Weights of a small GPT-style language model, trained from scratch on English Wikipedia.
Architecture: RMSNorm before each block, rotary positions, no biases in attention or MLP, untied embeddings.
Training: a variant of SOAP for these matrices, 3177 steps.
Each number is 500 + 50 x the weight over its row's rms, rounded and kept within 0 to 999. Layers, rows and columns count from 0. Numbers have three digits each. The size before them is the row's rms in percent of the matrix's.

# up: layer 16 MLP up, 704x256, rms 0.195, rows 482-516, columns 0-127
# down: layer 16 MLP down (transposed), 704x256, rms 0.19, rows 482-516, columns 0-127
# gate: layer 16 MLP gate, 704x256, rms 0.181, rows 483-517, columns 0-127
up482 103:469580526550423530551569488479476459510537487462452430448503459475503459463527560507474407566529369544493446572425530457464540495554534541513485472495486542490481443572462566467424485529536462450463419525422510426550491478532472569485484476443448478406479538424491507498550503513581427501528475563516456545460610523499470532479462525439486529370568543563458457595528563485559498468419
down482 099:508588420389570544648560570406529509482486520377499478516422538488473572582537481531525467501489587513534492494483567546553459444407523420502577498461604463580482460555524478496511537439519407549572516478392562554462455441620508400517526500511522494481540513577454562552527508519468403512512518531520561628474499555489500396526482558460496528554496468575504504440478501552431461579490
gate483 096:480475447456463454490459577597609508516476591482499474466540549556471458572537550506474543469489383522483479523485498548576497585474516436533434459477494360462432555482494516489489526530464543482510473539489516501496476528486557514533504487559495514521468511528605557430554476598593523552537490515502446430490544453370472457499570584462389503533449496437449460525480572512449537527426
up483 093:391511600537467522473524628521559648451481556604543578515437464445427526414471498589543486497375456523538521489488535566575481554607507552561478450533557489453498502406538481498480510472517482465467569478464431532492526480495480390521568494531486467575568482497508539439484435506492523484408576424526490599491482407435516458563575503464534504541528497535537538509407620433528475471438
down483 099:555430396492514542469490566532494468534483442501456432481499438455461520592452537435495568488517508572577490538567570441463478400459483494420588461463395418622466453513562532602534449493501525529519536571443568465458420566493545544465442477467483447493420432522427571580491465511497513442500571461511543535483522508577548541627452521473492469452482480593533548479529550451476586344524
gate484 104:435514457551417415501558498554531520539661502490575530460551485470486445428470506376480456492539560576489440499539489455417583506443564505460365508569558500511533436494399486517473471504538535489477483605460404518534497571450491517537429575427535473432507538530569359505547552431482476501503446480565474575463523545504516544577373565455502470521428462516508451464477583465506584455469
up484 103:575457463329516485466502533418486442579528502536486467534454482440437493448477449605491492606476547519492455505510572537410503501464449538588517506527519438517487531540446529485529455554497453537610485557478483495633542502456483552562474545604475486634515514526452441488546487539493453460489464497469480549499496470465508492478512529525479484543511435498460446456552504471557460478542
down484 096:541419499560543506537541512543442480445579524496489583534532477522487529595531489464540497501509438544457505571470382484521493497527579476538520506489457568479476500514505509515486464587478425551448519548570503514556539478493425485467394476545395462558518438525536498514498518497554495373469375412498505483530526604624431481570494566443558532567541575572487403493413488546470454501496
gate485 112:539492541510504434560504486478463464489436478482502428458462577632508546567535462620533556493516449476476507430593476470522583489539519487547534524475588454484522587429471461537528551433505504590473500457520394485524396481385557546405462563517398515622454433498464432505560542411448484531510492379499489571486514574505513498458474516614441556482493482532451423496501489481489522433572
up485 094:614502520490450453517466489525428465508521478428522469412473603482536479588452464540516522522471464536448476530394426507578572445466614413501510516543537467494514508461510476558471512507598517619482450444530555564419511531389457514438555507494414504551449424482485533497507551473487598604547482429510559505524537575506560535451449596488546566404515441546510491571505539577513491526553
down485 111:411513480499608631492485509520579582467513507527481487584530410421469518400474543438454469507506545554504509501466559514442444518520410568481527530443441501517502421514500497467529401552466424393566523546511478502541559503568485474558511466549583486424520593504553557538471427551556446407448500578547482470441537401465481490471554471496497427581514539525472519445483554486560482530399
gate486 103:617493539489487446389485440437441482497442439540470507527513494516507573446497427510546551522371465475523511503455488420511442466517515514523471472491535531553531556491397476543393480408468522622533472470566576481548513421504459541367340594529465536418540484467524470481553514522502455439487487547514502561472553527469505544545518448494476439463557515482470518514512462501500457522540
up486 105:497390507447455534463469525429451480458411512569544474545507524503506449507522418548611375467548454572500496398447489488462527488544578426474478526509420457470550515586472526627551454533481455496595481460590468511502458555501540440524513446541565477498506477591561642560457513532592464507493596458461508405441497512459478479496476518429581466525514518451397530539470440545460444546454
down486 105:464454424474508549553489457495546494474393482524507463466545547558479496475500548451577515509571583594526469533411483595579505493550540584459407528499574613411430613467548502521594489554446505484568574537493503578548522535520546445625473451563566504494512464487462572464543425477492402526553466416591566580502464500460511473466414542503490414452525548506454535435441516528535487572457
gate487 105:510485510498427534446420444446479432547412546511481552506494501470553521465540444526455569524518536570519538493504502563429567526478504606505563526483553529464490516460410493494525527546446444543531507570535476475417542522450460520444432602415424556563603492488512468524513548549532438493490461562487510414553535492525498450394379451513559491429439550555573346507580525463491529542449
up487 095:546415595483536478472508416578521405391521477507472613442504555539528511570518580463521553512441513552551520511421534480563520498501559427454538500600493572486533556509536477536447451565514465494464483393549531483548477546453415463503433473499440491466488491438571509464482440440544421493485513403440478501485539428488512429469522522580519430547543452558520490450495417667542464449455
down487 091:499499563509503463438519481528561498421551577566496511561445524495491520511457523464488508491475467542553484482492480547615461571498482446554533506501577550424342530477567563461477501482523429487481497626517488524490609470424482591551517469507476506484476522458624573578492449530458536434480421502507552598586623486508527631450467562449553511523475472491470529509553537536456495506451
gate488 103:622459485521525469477496502357466588481502445456396453569442571507509500442446529628495489406462421545430498437506437506551516490374575479524488539492492587516475512440510552472508538492569447475490477497506520404540618562511549459411551578433557491544566500480509499477477500564554461584479562562516415482413535486495529509600486599448482515568448591472488579458570462527517547537552
up488 101:539553554515512483530444645410439460515436461412534592596466557472537545531530600570506387522512501468403528537478501447526497510502566558600414492545511477566475558495544515465515477522624554436499412511412503399432543438546508467574575485503505532477435400524484546563535373448549437469575436430500493503463554462563540501508465514487454533570503527476446489533514482471511513481498
down488 098:385491478583486528545611428521574554501525570464461565517435457459477489501538472577506598505521482436545531470576395490426402465612571456461474586507536508504534520418520481548509499468548516537402566530414568487498454487593532506512457502560553455490523517552522406455455506497517536491514534522509554590601426507491605456490534519490512479464479459413503557539466505567475533588590
gate489 106:451510448571486537461436443423497505437517455431473536471533490430546488541517515498460597480478555470534586600467507470526600484466503522506524554467510508550488579436382421412478491512538460436531548509582458498489614469524547472428533554490491541448434572536604480521617498497536421489548549460392541525556437426516580442492622478554518474526531466484538570578514458497459528508500
up489 102:481483466549517447514491425525471490485454526461493472477500446448483496466492467452589494574432496530510463423561464474513586430502441576518523557525531485449542521518442469476522398472529365523456412477569516648506568492511486511546438474480450479474501484464451453428500504508500582372542452498484501490566600488462421428445458534465511463595544523441570408441565519569430507508563
down489 088:532488515456521538482460548540514417472591522480492458490507508592505465466482507591570387503552500550597560488486496532529507485459514442543521452389459408445459501516539491555490491448401535462582477521488548558535461495577464539483458549602515471454571500483500555522455440543525600523535529515501446383464526394515470518532512504537493539499466456594499439513488524450494591463492
gate490 099:494569454488525515486471431597464490458426485551538493434450442475581418521502603500507512605578488536502477444480551607584394559403537541398478469500497429529457498526459541555552516570528468613549550469483503529507416509523422570486587403407390386479515467467527456464541485539405498465518440517511541494464388488419587417411508491479438485450474420465498496504547591422542590469470
up490 099:493509586429396553452534514496533514516446549560478487514569465571465453482523584436405450469476466453509497562487636470445569492525508479572457544552467441518501524506527438520481457475472650504491484455624474491421527501513445506498508451518489561487470531470429560459482468450440572504492421486493519466548509454419482506506511565614421472460542409450487489510524397536460523568431
down490 101:559599570486506454555516529495518517485595487560538442492493567551479520603406506446433453453451533431442511495512466527541575401536580442586588587562495406498533385437499446507463550544485461423479494456535450455550592488540557581590554503547496574535422494436472493505462453472535619538382533539485503553545504501531528478522481441578594531648595443508479572568476507515452482484632
gate491 101:490560464616411454555428531448496449519467540450548407498481561424530588478414521388477519509544574522468564477401411482500520491439483453459497442568457461473533427457533505430533449504484459564535448518580481466474466435646460448447419514468540528625483504530462527479482606428576528501470555409527483535510440425434414519552512547565555476462528523527496577483436485537464463561533
up491 101:455403510543436491506570525536494488431590579508505542431505508471462589473493495617467493494445540449615523493491569562453510507482438499480521491436427416491429414581563487476499479466470480503432540452605512575474610479461518515451525505457471501587544502366487449545478458531528546413473488542523439555500475477483578509498533476407474542428507505471561476497584487463595467530482
down491 100:497523530586460584584422516487500517537560446516492437531435476425558441504540408564415493495484517523461498503459546462487471512395512531477484484460486481473568519490573503473584429450581469520530493408506542481553476522484565490497434472489469513468444497527699584539525499490450592517525566483536467533507537517514457523546538561440513523447471393536437464538541411526414546603401
gate492 101:521437545479488569400548517500467484546523465494449532615496501439518541531429533429474437551509548537529491437383482377437557467532543397542395607478479476523524480398441491477458509485434545462496453450415529484412512373405577519566472483461472384477499478632507431470555489471509549525530517515602414552510494529601514502451514480539518561545541554525478513502476568567569498505535
up492 106:408489487500607505471479471528525428489523505425494529542476526453478541472550602408492520509468570571375502499397451486567475538483472474535476524520515486547471545469509446410533579448516442547454433461414491456444473578484494530556461554384471482424468478546406473516479452436467485600539508517596523537588482487482446506448416457568569608506439431530451561587484502527511504507513
down492 103:331511473494496473499459538352443479506467543561479475507399572552520501480386533461478535464587533517505521473571473522589498524572515462553503545504393411488498488518507485510596572491440464543458575467448542486539580431451516500453527516507575553502509495476430441481491534494551467462517519469449459472437529503530571505507489467455513602460479483512514501458425557480471516487395
gate493 098:467503493565522452550451464525597608648507531436411460531434396438544413592430520514500446488438458511481467457523494500506422501474511593469475502449646498537498555571602469506494498466405497473530523539567508454517569473479549493428511443457446470517496476444521475582495428482561468539579495555422463553402457504455441565484529541530437348438519457529422540549463532439418558622455
up493 094:502467419502557509488452502455486474444588512525540448455553436577547472402462543527507538565432539489537483581462450499513508541494535485475351614534432574516549505442495595471589584513498561531575575428417461512453414485528522478480489503479528417526569430493494575446453558450481348495450597531504420545476368532493422477453530431464532544504537534494501405438514450501544574540575
down493 092:568396454482457494422439426511491568476509507495478538455530486462488452422419515492465403448500558514537534575543516445486542468498500488470488458478531538546437484395564514528511426628465547401498483539438462546478475489529629431479541539540460525536561564566523578541583537508450576592458479548483507449510562508471565480487440517518487540443433500507534502502476502489509521460492
gate494 098:437529537554413574532490551453563519505669427527536482545445537535401541484535549482507547499572481550485509526487484516453457433553441506469556430509500456578545510477419570420503471572466437494519479489463545387437522543486473537451550552565458515402524529535524476580517577424570507466463534470513463598472504495572497512464501460539509460529538457516474502514541450371477564493372
up494 100:545414419489524524455582344449504561460581428566435500521467459547457534486532482454460535513478546573445441446532428447507580507517434481469551516509436524485467428474514549525527536451450395419520605552518429472484509448433418520531537584537514468499511477477552511524540450492531512512449449431418429470486470524547479515430471566506513590546428514537431458473474497494438469533473
down494 102:464499491465528578539463424551472471543476442534536405548362472448541486522444429414489525525499546512518454435482527458534402506574506424530618484509607527572553556558500576462429555470503526500483511468516466496437377530516520540532515432567535392452574465572543501482564565539528520426484610511538519595440497500503471453483526466452487510538542592438452438527496573489584554557572
gate495 098:480570565551528540499549603520540508515536575568506559437383444513444345538549517510503579539517425512504532564473552468491494542542477476602465492573492543480495433494518427434524505443594502516505496590467455468471511503545588508444516472513468547393478472541487509492553509451499464489463598459494586420532508512474461498414634546449485581502520599422526489469504495523516436577542
up495 100:407383416515514437579463517460414449470401496504480403503492603433485531504450529477444529460553565465499545441460525553458479539508491583511483585372547481505504433535420525512576560509581483406587434582536544456654481536525515501541460423513522598565485491487559448507490525591496484493557477560467538443477552552531549495534542430559485457455493482460496438505475436498494553536506
down495 103:547484455433478462562496416537548400482407471538421490556433499559485488375464469503516542525427480519531406391499466571493479476550510504433495560569493471481486474452497517503488481540547480603453571576532438575605518540441468488564441460518498545466531544617481532575447513459429476448529509424479418512502472495471430529468447542502602473492408532588540558407453546447397565538505
gate496 100:507489546501581575558488503497511526516592525441587439521506523365497513453478520499492495604541478517471445430476531492499484521460397467562436482510560543457477437521493505529572584491483464485430535448452481529514561549497487428563535480554567529457550528476435517433614507563519409519584584433478441526458432574499515527555516481489478512509496578570455505582475494503455522462450
up496 099:526465500505573424446525482516436483542484417568548557468451430512452512576511444484489471495385509496494521507428551448462512518331490428378529567485454551483492594481520483384511476544418627575420549474391480478435616491521486497436508467525521546531549460485507486485561582654458500503388553456373543478516495531483491467473417503496457530453428478464466528412468453488458505540513
down496 100:637482537479396453577491477467559502414534457599498478495481545459594456485480494532444518559475575487444538435547447375519465588526509539530451390508472473420547463510524441485446524459534535472432502539591487499534433457418542451582487538476554536549413514471472489509552486447442488358467537554547523510430390422468546515426387428524460500450471431539443469554498444488434452482502
gate497 095:563577548577522537485516441503421419540506531490468488517556447503500528624511543445412523495435514524504507414465497423455485571515531562587432469459457509515480516574553508503552560546550382573519420549516536517496549495502485525469491521508524551537498566574478529476540434446510430411435530487472533513465619586447497536504454451555492499529527478573495592541482550464525470535578
up497 098:477450473484563444511536571516501512544456511412459529505560436565452497493473574421502514404497402397427558572499501502446521520547531528422498567475500486557494528511552545422521628571488464498428438465534467449467533505452497436494513408515459415480497575532479450467561478583467500523471469481566489436472561553502504545376505514450527426506524517492528567516541504522492582471487
down497 096:426484381432588489389388496502517457459497543433577518550530499507559552454537541426498478492517508493611455435563623491536556444562505541483498539469580583456508515478574441554530556462584409472470545449458487538478497576513489519476487495526445480479557401487504509425486457557448486527471472549493525479441444492524439498432485449529490647532415454450506487525514556476563609493491
gate498 094:472442454522578566498395506506463471541477508497484562659575437594433436519435449604364479522397470505488461505514508469550495551594515508494509439376560555438498491533421521512462400501356485476497471470451480490572475450583472406504494528461539501553583454513509553489532542474432458505527478510469649453512484470571532565510449462462580553573545461484498518485517505471472570491516
up498 097:527514537521530576488514333542531450458516457452477467520474566464581632402513597540514467492499474534443568491584583496436426593544596566469492523486517544578477499461464524551457518515561518497515422516510500582556516455565487395388468486480472454525475463543555501506528451535533509416478543575516469538586468501446512552472534522513525516533486489477498621607473490482398472483476
down498 098:494472524478584501491469500446452496389450545509545485483572530580466514558522526450523443442458499422511552478551511575538436450552481375560584467540495402538457532595470609519488481544405579493512580443584488538545536478423502519492554493473387457452459471500511476506605477502491655543529464498465445443508454581448495636469536527546436466531482491508410540440518497513494462420425
gate499 101:469501486439430614486472473496560457424492490482474498483474526475517429583487568564556546462430496404557521541582504572553536471495396537561447483540643501562485540426549429603536484534530472521451498486413494466439494462516454485444478597530549457503649531457429473496477505396475522472510471548471511530487566448611478498459424467520403471614471454604490449451513531500424525476465
up499 098:453498489507462552538492457487596520502482483519447504466668430547552507514559531464493546535507556481435423467490493518566551393520485501488479495482536568500507510490468492565533543476522505500556467480530470499461513507536473496598515538540399549451472515496428505492482559523505429507468588453588537577579524359523484433562589525461493594458531486492429450548485564549496502571432
down499 095:525503458553510421504491566536444533425438498522462498440418530492497599535489512482531496513456482477561489525442558522430561527471604481438441530454482533496446460449563451440492551519506539485497520528541496467488497514559472374502517476428530508491529538469454505415645511483496516572555499500565445504444474496367429490575495449560486526522506456520473423532454533439550450485522
gate500 102:481480519532440481547467494533463489450519569481483532490557488508561445503419460459530479459374572536498510441481603483582511573451518491453491467514440437616510451404449533451459479451593429415502506513520390558569488510578458517503500531533497561400529569508494426533579429474460457539619544391560496580493490509502546480508514633504556527429503476499478487478503605482563466513439
up500 104:469554496414537539497503457464505488519507483444555518422459593492554520579565493516455354489406447526481594506419418537439511453501542525447575491536500543585529507499463530452556506578420556531453515549471478505545542517480503482527413448488474493546496629489366498507544483463472453503483571555578502486382424562514420448455527505399454534489581443415460488476443520501542445504531
down500 100:523477530504480498480484597510535572395528443516561498516448444559552506426532493528586606562349508430557421444524466529460541451498490451470541483468554515444502561471471413534508497486454472531505459565527497566506487495439489485467584481491579508465432543447437563491548511434497568489472574574504542542505553576424549561479499525550489520519549492540506487407483514417495509543557
gate501 105:480560567512468524468542430505426486428588530505540530510443580530506526492508466367489515568496579474448432516512573495549504463547523451507575407587560490470550516515526547492560503538461434426473487486527509549495496535366487394576617481531393523477504496451430524428535419499437524455509474507557448523524473523501431505463569441518525556481454503422429477494591397507474469487467
up501 101:538538510559477505456533423614549441482457528520479436486531494488456591567495466415500398497581565479437428438475526446543489427471427456439450494507517474540504434536576541463504471538520467489507493396449475425552462604582509526526437552405531506553507476415568457458468459550460516484440456570493387504424468527501448520551444530497589491437558466541558564488567477479527438544471
down501 100:536533461514496516486518580512545525525467537454525454570386549616523481515546427499562487524550626463539522438551458528530558511477457458471509572458516538496477536534532474377499414544531567467516466564494567455551448539500511468485441512494473536505511481467493493496471532491490480525495493551449555385385501485564549507553541495519481480564553480558519512480494451611472552430460
gate502 104:437437478408526424474460505438517495458479380547564537521462508506514435477532406512440496384485600517527532460506471469519507437500486502444394481523590445432511542441474461614497537516576511496551440586489479461466561518502536501554491505532480626479584519430477558496562435479564484594541451500498420519499516580562512443444518538538500470471489541561474502513425527461487494557435
up502 098:521469534512443532577419430449566472501473527497539490494509541460493554450506545478480536496489441528559477427572441558457442470484444466548516601501451436423448484462501521474598492569514415407391629601522471516451478508544495520539374597387509493564487487403435533495576478589573417545484626415475542435593496448557463495569497566522480508518414413464435480569468485485517533533570
down502 099:392457471491546432460517457547559483434596467515478527445447441510541539452483539507539434491454438391511446523602415463463575537464521549480382522519575519628547453464443530470550494451495492448540473454373446582515544543496460531524443534557549487490516477556540545565536487473499547492510547466518573535534524511400470559519505557542545507390518524544418540493461428548606481457522
gate503 097:494529473572509522472497602540477564455507475579488480441586440429515543443502467535476488421579483556468458467534525541460501465443505448455532540484522579519410526585530474495533469528544527571501578559503447466457521540594512472470544522470455452508501610452476496515467538497632531417549560479474515583505577545528526499473558496469528635426575493461591425496561454438463535517543
up503 101:510398393488479513493431431516451487456501529508427428444495527455543518484424471532479663554505552508527486551508448494452570548453544498508471534429588545431583487540515523490450443463476473500486574425515519542518549539491431480563435453436530468492442579485516400428587543515524434565577460459501506484531434521470519509545508420447533565557484469494551408444451441506557552437569
down503 102:410456520508565548511568473532520558501549602556502489499613496454440659375506506486545503540539410574456508450557512507471462419507523481448561615493471510465494402493515506506517474549521526532539487499521418610524478469557494476515484458492559522532491567557470433404516422529552529554589524571474548523520447475537439413504493449525515479472574361487539541508549517548494533473462
gate504 100:501510463477517582454557515584455532463569531475492548554469510461531549427448538435429447560483414464472490485473502605561426548536451475518447520520471448495471477481460482600443480472485521535442432488543513524407520441604494532460478464478487481510413542590454556426508495565560391511491527473496531385520458450523495583537470510488468484552565478503500481523302531479505516479547
up504 102:493506546508447421536505475479451538554556422539430458539477517551478464465409409441471601551473424514485562515493474415495465518506488475469622503517588534590456461533512504488514497548455512454520497517481437625473538477571541525457457408540610414518534531512475527508569528514502511615481461487523473577456518457480507438540553547508497500454540514484475482428434463591449507481559
down504 102:509437496490537545522497552582527604527531494408565470526399580490575497434527429519519402494464500519514598537541463527552501433558562513546493538585514532498527573453569380476446463476534487484457418437521596403529411454483466455562517473462533527634534503456502473500448475477548519516498516593473431486489519473428469484510510514520469536539468495481529495463422508490542520476491
gate505 100:507454480500531461578519527369590399577469589491482570468540475556580433529522568426539517521504519562593448569406527548468457494573500426549514453473502491570453528537513502508499549498529525548484598542380508518491470441467522525589522455492467573517568557484527476548443428564518465482448561534524582492470575498570500522530454501428491499479536482349507522498382452433456426440504
up505 096:587451495489568412507506439464545508500506485429544541553544434642511534558508528507420486488469452474563395445495478494432489536504487480659498454500533477450482586524440487494565472528556492501532483427488486533454524504531501504519443531482540510460612600539588421559498467537463565519443456421474564493442455463522563453467439456508491559619537420564540496560443440495544556440533
down505 102:538598452513536454498453481510506530385475440527427448481414442481557447498537509475520547553477486493497507555515472555461486488448543540473540421461474490528551531627452473499435623433558346475474537426531474639459461490452471497561542429529508495436499524433452505513609542491538454448530447542502532501554533525456513518531571593543549559390422499496433454492522540432544536545460
gate506 096:479446555462528484482583440520458449498454435484490488574533489466555468571378561538401469571490510486510536535460543521553557514482518493504425467505476516525426503532536478481475468527438547487477488446471457466568516459512446432522472531498518552489556482438482439535483528480492460553509506462414500589569488560514508529501535488541541487481520455592419456461486591551488425518474
up506 099:510481518450517475462543454463426540446462417477512510508429491474447486524524583499468523515477499482609407506531501475506489492487487518547584522434536534523505430457540569406445553502496466501561530586465518454418514521540479533435577536467498577549496545477472451536368480460523546542485509486512445459452504473427418525572479455497419578539529449532562480533464539451505440451543
down506 104:530433478543550558480475395506546501513579511466517454541554493401573562569442505544532455528489493506508498604425515483522621495522453515472501471507585543531512468532582473559606514378430479491465533558476456572516500485520540468465568429459613454499564488452580507442404547530478556475440498471499563519504517479444458466484535461500523597485516471483472483383565505481482473485463
gate507 098:459465510466433544458549485533535628434446501489508373557544619466464480451493451558523523433512493540423382522528480524435546491546456606484550512553503453520478554548460442524451538497495577535486428542469476479528547475515371527605511456455379513454435555435493552625402521497473536534541466407509532509508433451497525490470556546476438490463507582523529543527506484500486509596541
up507 092:507416536429468511514483545464593483485443530594574553459457479566448461487485445523502455423586531545472410552499512465491454582506516507432483525486461516464522459508556450543469481568504515573578475483456527568489478486455481487533480540569527452446598589445467508522459503525487478447477526496546545520522452443529539540532443535424452598524470565467443586537535569620494535544504
down507 099:570547497513448529527531539520463387441458544511528525493425446490527472483541508507550406510554448537554574474449422539432554491498456494500457552518598473497518532537527482494497520419573462472451532465448556458508474421590519480503496463510556360561518476522446427454540516525590554475600547443525515520539602492505623458467439425440518454525516508607513456477538488466514445516536
gate508 102:486465445523505508521578438541561592523566507402533433478540493476477414492457404504367477522477572596447552476466455504434534400457514530420449526478559495466459563541504527476497555551533408452455536506474489457511446580553520484470511508555486441478505424565485545538477603574411448480585476576526536546473559526563512489431500504566401431466455481507365561492521522515534460457583
up508 102:501523498493540502422524496563505451449500388599431621531587416475479531492466549523506463420503500521469541472564419383536456494571476382542468444489527584500532445374497539503551462424432612505430448544467552538440500480532452497419409518518515529492441451557375485488507590524527497478500445595574525495626484555417606514438421505560529492541515575536435538509518477481493553555511
down508 106:561435473528473587565475446444521560491474538474536487543462645497516600653479485573415397515593508473553554587499515527448505524527593554515513549506523492462406600389557471479470514459430517572554563495542532540527546426499433489473559547459467522579476440471532472536436431470482512531451501467548435453437605554504508481456500516439544535484583428512529496435487547485524483540457
gate509 102:545488446517444500510524558533564499496554503549486534514404573526498441527455561481521432455465479472529418460429432520492551510392552416537498468484545488499439492599448479491487368470528539536458512557491457467491548545491519540622535432561525461457431465552564492519548549539521471488469467371507614555532478522526666501532494451474411529467502504494466505493562510595517592444453
up509 101:557447569516547568405508549550443500521518478414535545545550469419466501560420431489394502525502451489565512533507554514550547515509568488464523477460506419563550464473455438528515549516415553516389432502491494633515569518500463539521555558470512509414460446618494508504503471604614448544535492506566486472543534526532498514541426485470605452466579532425547491481568407483448492520513
down509 101:534465431560520403515598504402417522505568481532532451441530486451494462520431515492396560479557532561615479580446519473547441502430507471524435532423494538571497506495550463520449495477515528528523598494552435502569488567468522447550457440534528470451568501558539509464589467510572383520591624504498509437458468435529536399461548455467496529519445526553518448547551449402602506485426
gate510 096:532525444612455450600590465442552532507521554461531528430497527472385611565476466450491415510501517506529482447653388463483542543508454430540512546476509578577532539433490488519580509558451452415407465518444470438417510586494528556491516446435525504539562461559502578460571467547399519635451530529514472455486497589424501594516461548563507556420375553578447457550498414521499468457486
up510 094:561429558430521503418476440562495451484535427468550503576514477541538607489518518430451451497463498456441493475439501413474492525504535462496558469553533490487402487470467501472528407471573509577499432538506506564523525497571516471510447549608562461531530441544497498458551597455458398381444484584477583526527534519479487474526428558478489508472576550425489431526503549462529477599455
down510 098:502490575505557462481482445505496456560499485541435416486501533416509570529484483564525531552559582494526403422518497571488451464518534390555486392558565466523462559552567529599394388466499557455535508500580480493466471464499580498463434561396470514607473549586425453462525534490568564549556512530455491450479500476463586453524609518466465475573550475567500506415521495499568425494436
gate511 101:526508526519473542390501467385556495528516559411583552518444479443460480439589506501381479462479463420508517501552451569487597500496507491501526517527554452524461517480494480554489480433530516539580524513379553419482433441441455504518412436542556606470508512551497545396536568456539532431497446484433519483447518473555504576494547583670548548543506492545484455444477526483458511452497
up511 100:564383538491613560499472473560524404438441568531436506561467430528511533422508519511536427475504489583577464466586564528535490471503464483397456464479494525525432518567518440542523458489439456501373529502563502495459487528537466483467590485534457509479522563451595483539439435466488479497535530561514540547605436485577439489515545495430467470392486430544463579495538565554498396425450
down511 101:490508459521426474559498521485504426507508509449515476468522453443492514552515433452426432396493434549450475586469529490553546558519458600464544537485530512444444422477449572549390549541485560480498529465472616489548436464491527555516479544470506523516551471508426584361493486451451443557503581613521533504491486400513383576542579478462553571430474508611532560449565608542520520462460
gate512 103:450489529536506472536479571434463550479483501516479554512428531411532492472524473560509510480500501524484475512500563572543425568402501545508504466394533408428522561546357501530500588488443511470517456512496554488451573597470587532494504498525458572505432476428473535494392546581429465419605441449486397438533508466491467531461480479447385530502539468537542524460466483559533586463491
up512 102:524553492462571525496527583526413528495362443535471546454493431507555541473550496484475441564599490578550436386488559376575486425507448511406492555501528530487463490536481527415504522574540524567466504481499493544537528505491582417485577471467583546520482454508499539557583479597556460526537533553432492458576423487440529608492522435498617433548519484524492431527551471487497434554602
down512 101:486529532524480524493563567498475507403539587478479483493400454520492553469511582576524516441500504551560425512475484497532524583535498547493550528476508495406596452536460565534575492396461456497494442527479484539580573446465617467471560455507553400505573458484511484411457392443561537547462547565511420519423483425473543534483476532541484481534520431459404498460483574494501476496575
gate513 096:457504496404496596545518405486473446504474523494499610537504494524414480522425490456467518517354463513571560448454459591555467385469606525493470457515559427516435525449470523495538539492478561519503540473429462425467532421476534601491419492535543526537445525480561487483542527400576441463481494549515462474500530514534547454443554507495477506478447547450515440518587406608535565509492
up513 100:493514473573548594603450470583472480486512512489538412457498507527502500544469526475471561519484478505575475422473507528529453502405527483500468536488404409463487473472394586517515549533417479569527396451431585495493579389461490594373480568552491461612576609462436409410464591548526479498449471569426476535545498448507541524459444489592551538424511527497415532507521449549458498488529
down513 100:484384565476487596537445545561471470508544582511437506491629578464523507513472500505509434555503446530477548438429460494424535572535531496525575505523524467476452493504416530483490527516474538557538419440580562442415475495496453494534471548371542458533409491547444531456474473563480538451436517489486470480485567397537448432513430588515676571547454674448508551493528532480548468461455
gate514 101:542476458538554460442412484438558541483511552550614602478493499486576451480527546441467489480347522542470475534442544430554555478423427409603561448453457468525554513455527474470524477371550546593394498525553567457539538591433521494459463589474557530379544442513562486533469513589526457484612478415473542476451483462509442445509508495464468495379536487573561497507434536387496446490460
up514 098:509474493466535470479440495476494447431506503535361508576392567567484480469460476473481476488560569530508538483461536480507487507556484465490461398620497508428504466412525501499411465475547520552552529456559426514498510553450499492530408482476454530518461488473420534464480482431438532469446459446502546506512494593479542438541490553538568438510536519554578480539619483532563366595425
down514 099:508392556585366577524504550531510488531536537489527550442479466414598378533604496407441561510495521473503487538430565482510515526469471483485358498537427474521494556467431405429483518465543408485563510557466458521492507539479427483516489475494554471609594449467543543590347544529515483496514390442530474459551568560509506520439451466508471479443520515476544538485508437473536544478559
gate515 103:503588554649538528396520509483506540470539490471523527594529552538472439441546553513543519530583474459565551552425463401486565398515552438463458522515531486418425452510496511470441378489459506515513537480532637496489450510522496474407502516489440442494548471481543426497596501558497579495484528491597509414549423453368443532498512506533574491510534510502518536440455581465508456459477
up515 102:484571584499553454606455468514493468544452658430531467525450572519526509524471514491476448497544412478441483439557556526490453465455572554557411586492499509467501576487501406537442528514468495439539506517514431475485503477408474551551456452401417464548560458471496579487466515484426485561462507566557484474423539495545448524448503560459519558526485474461588503519591561600487480524433
down515 098:579571519445420531493491628451579433458528481493415494473601420554486549529524499470473539387533527474506440474521516525492471543476509562509417525435475535550543511522556505463456538461539533420599472513582500507437501477547470465572486590418645411480520521578498542500511332422541461510529412587531522481582532485529532472460590506490495552503509489556532515534516462547566538468488
gate516 096:399609450402494459502462544530567568498508429473532524480564507457478437500397436550416544486476488566522497499569499513407481571444474414505556517545477428418472410440526555558518585459489513552479499456528441464500440441517551485457447437501495460544511503478525477616458612376452530569522467492493503546398541475506468450457517503572670466592435566463605484479437509514545523582398
up516 097:500584486527675400415461463521612486481460466630464533450457431547445568558437453577431602521454557496516466486436534488528538461489511506536490513415599452508510480494456534613585482502418433548463499474512431431555490509422536538512549486515457594511482418550428492493516439568514521523432446426470604448533446496500427502484488504511460522569512483444431568441442522581538589440476
down516 094:535501461450552646516453425438483472547596509496563489463482478535584484479493549457515454554418432544522453568472521522497527567447505461538532591540512510605410463545496578544444539587492428575487423417444517404502614543419483550490487514485487581498501435497512561438429464557396469476444547529584421555562557509470484409495506443519572507525493569503552429544459483485577499495361
gate517 096:477456476458474513436417505524433576535530527578372495618521599410633556489487520499472554494512501512453494559567543586525459566506417506579555560491605549562505480430487511585465534556436508454479464490541534575514491538477531425509464450479569538519534544441437503474505502473522422571414499507465497459514497447558493547476458477585409455490473477464481442401594489552533424539472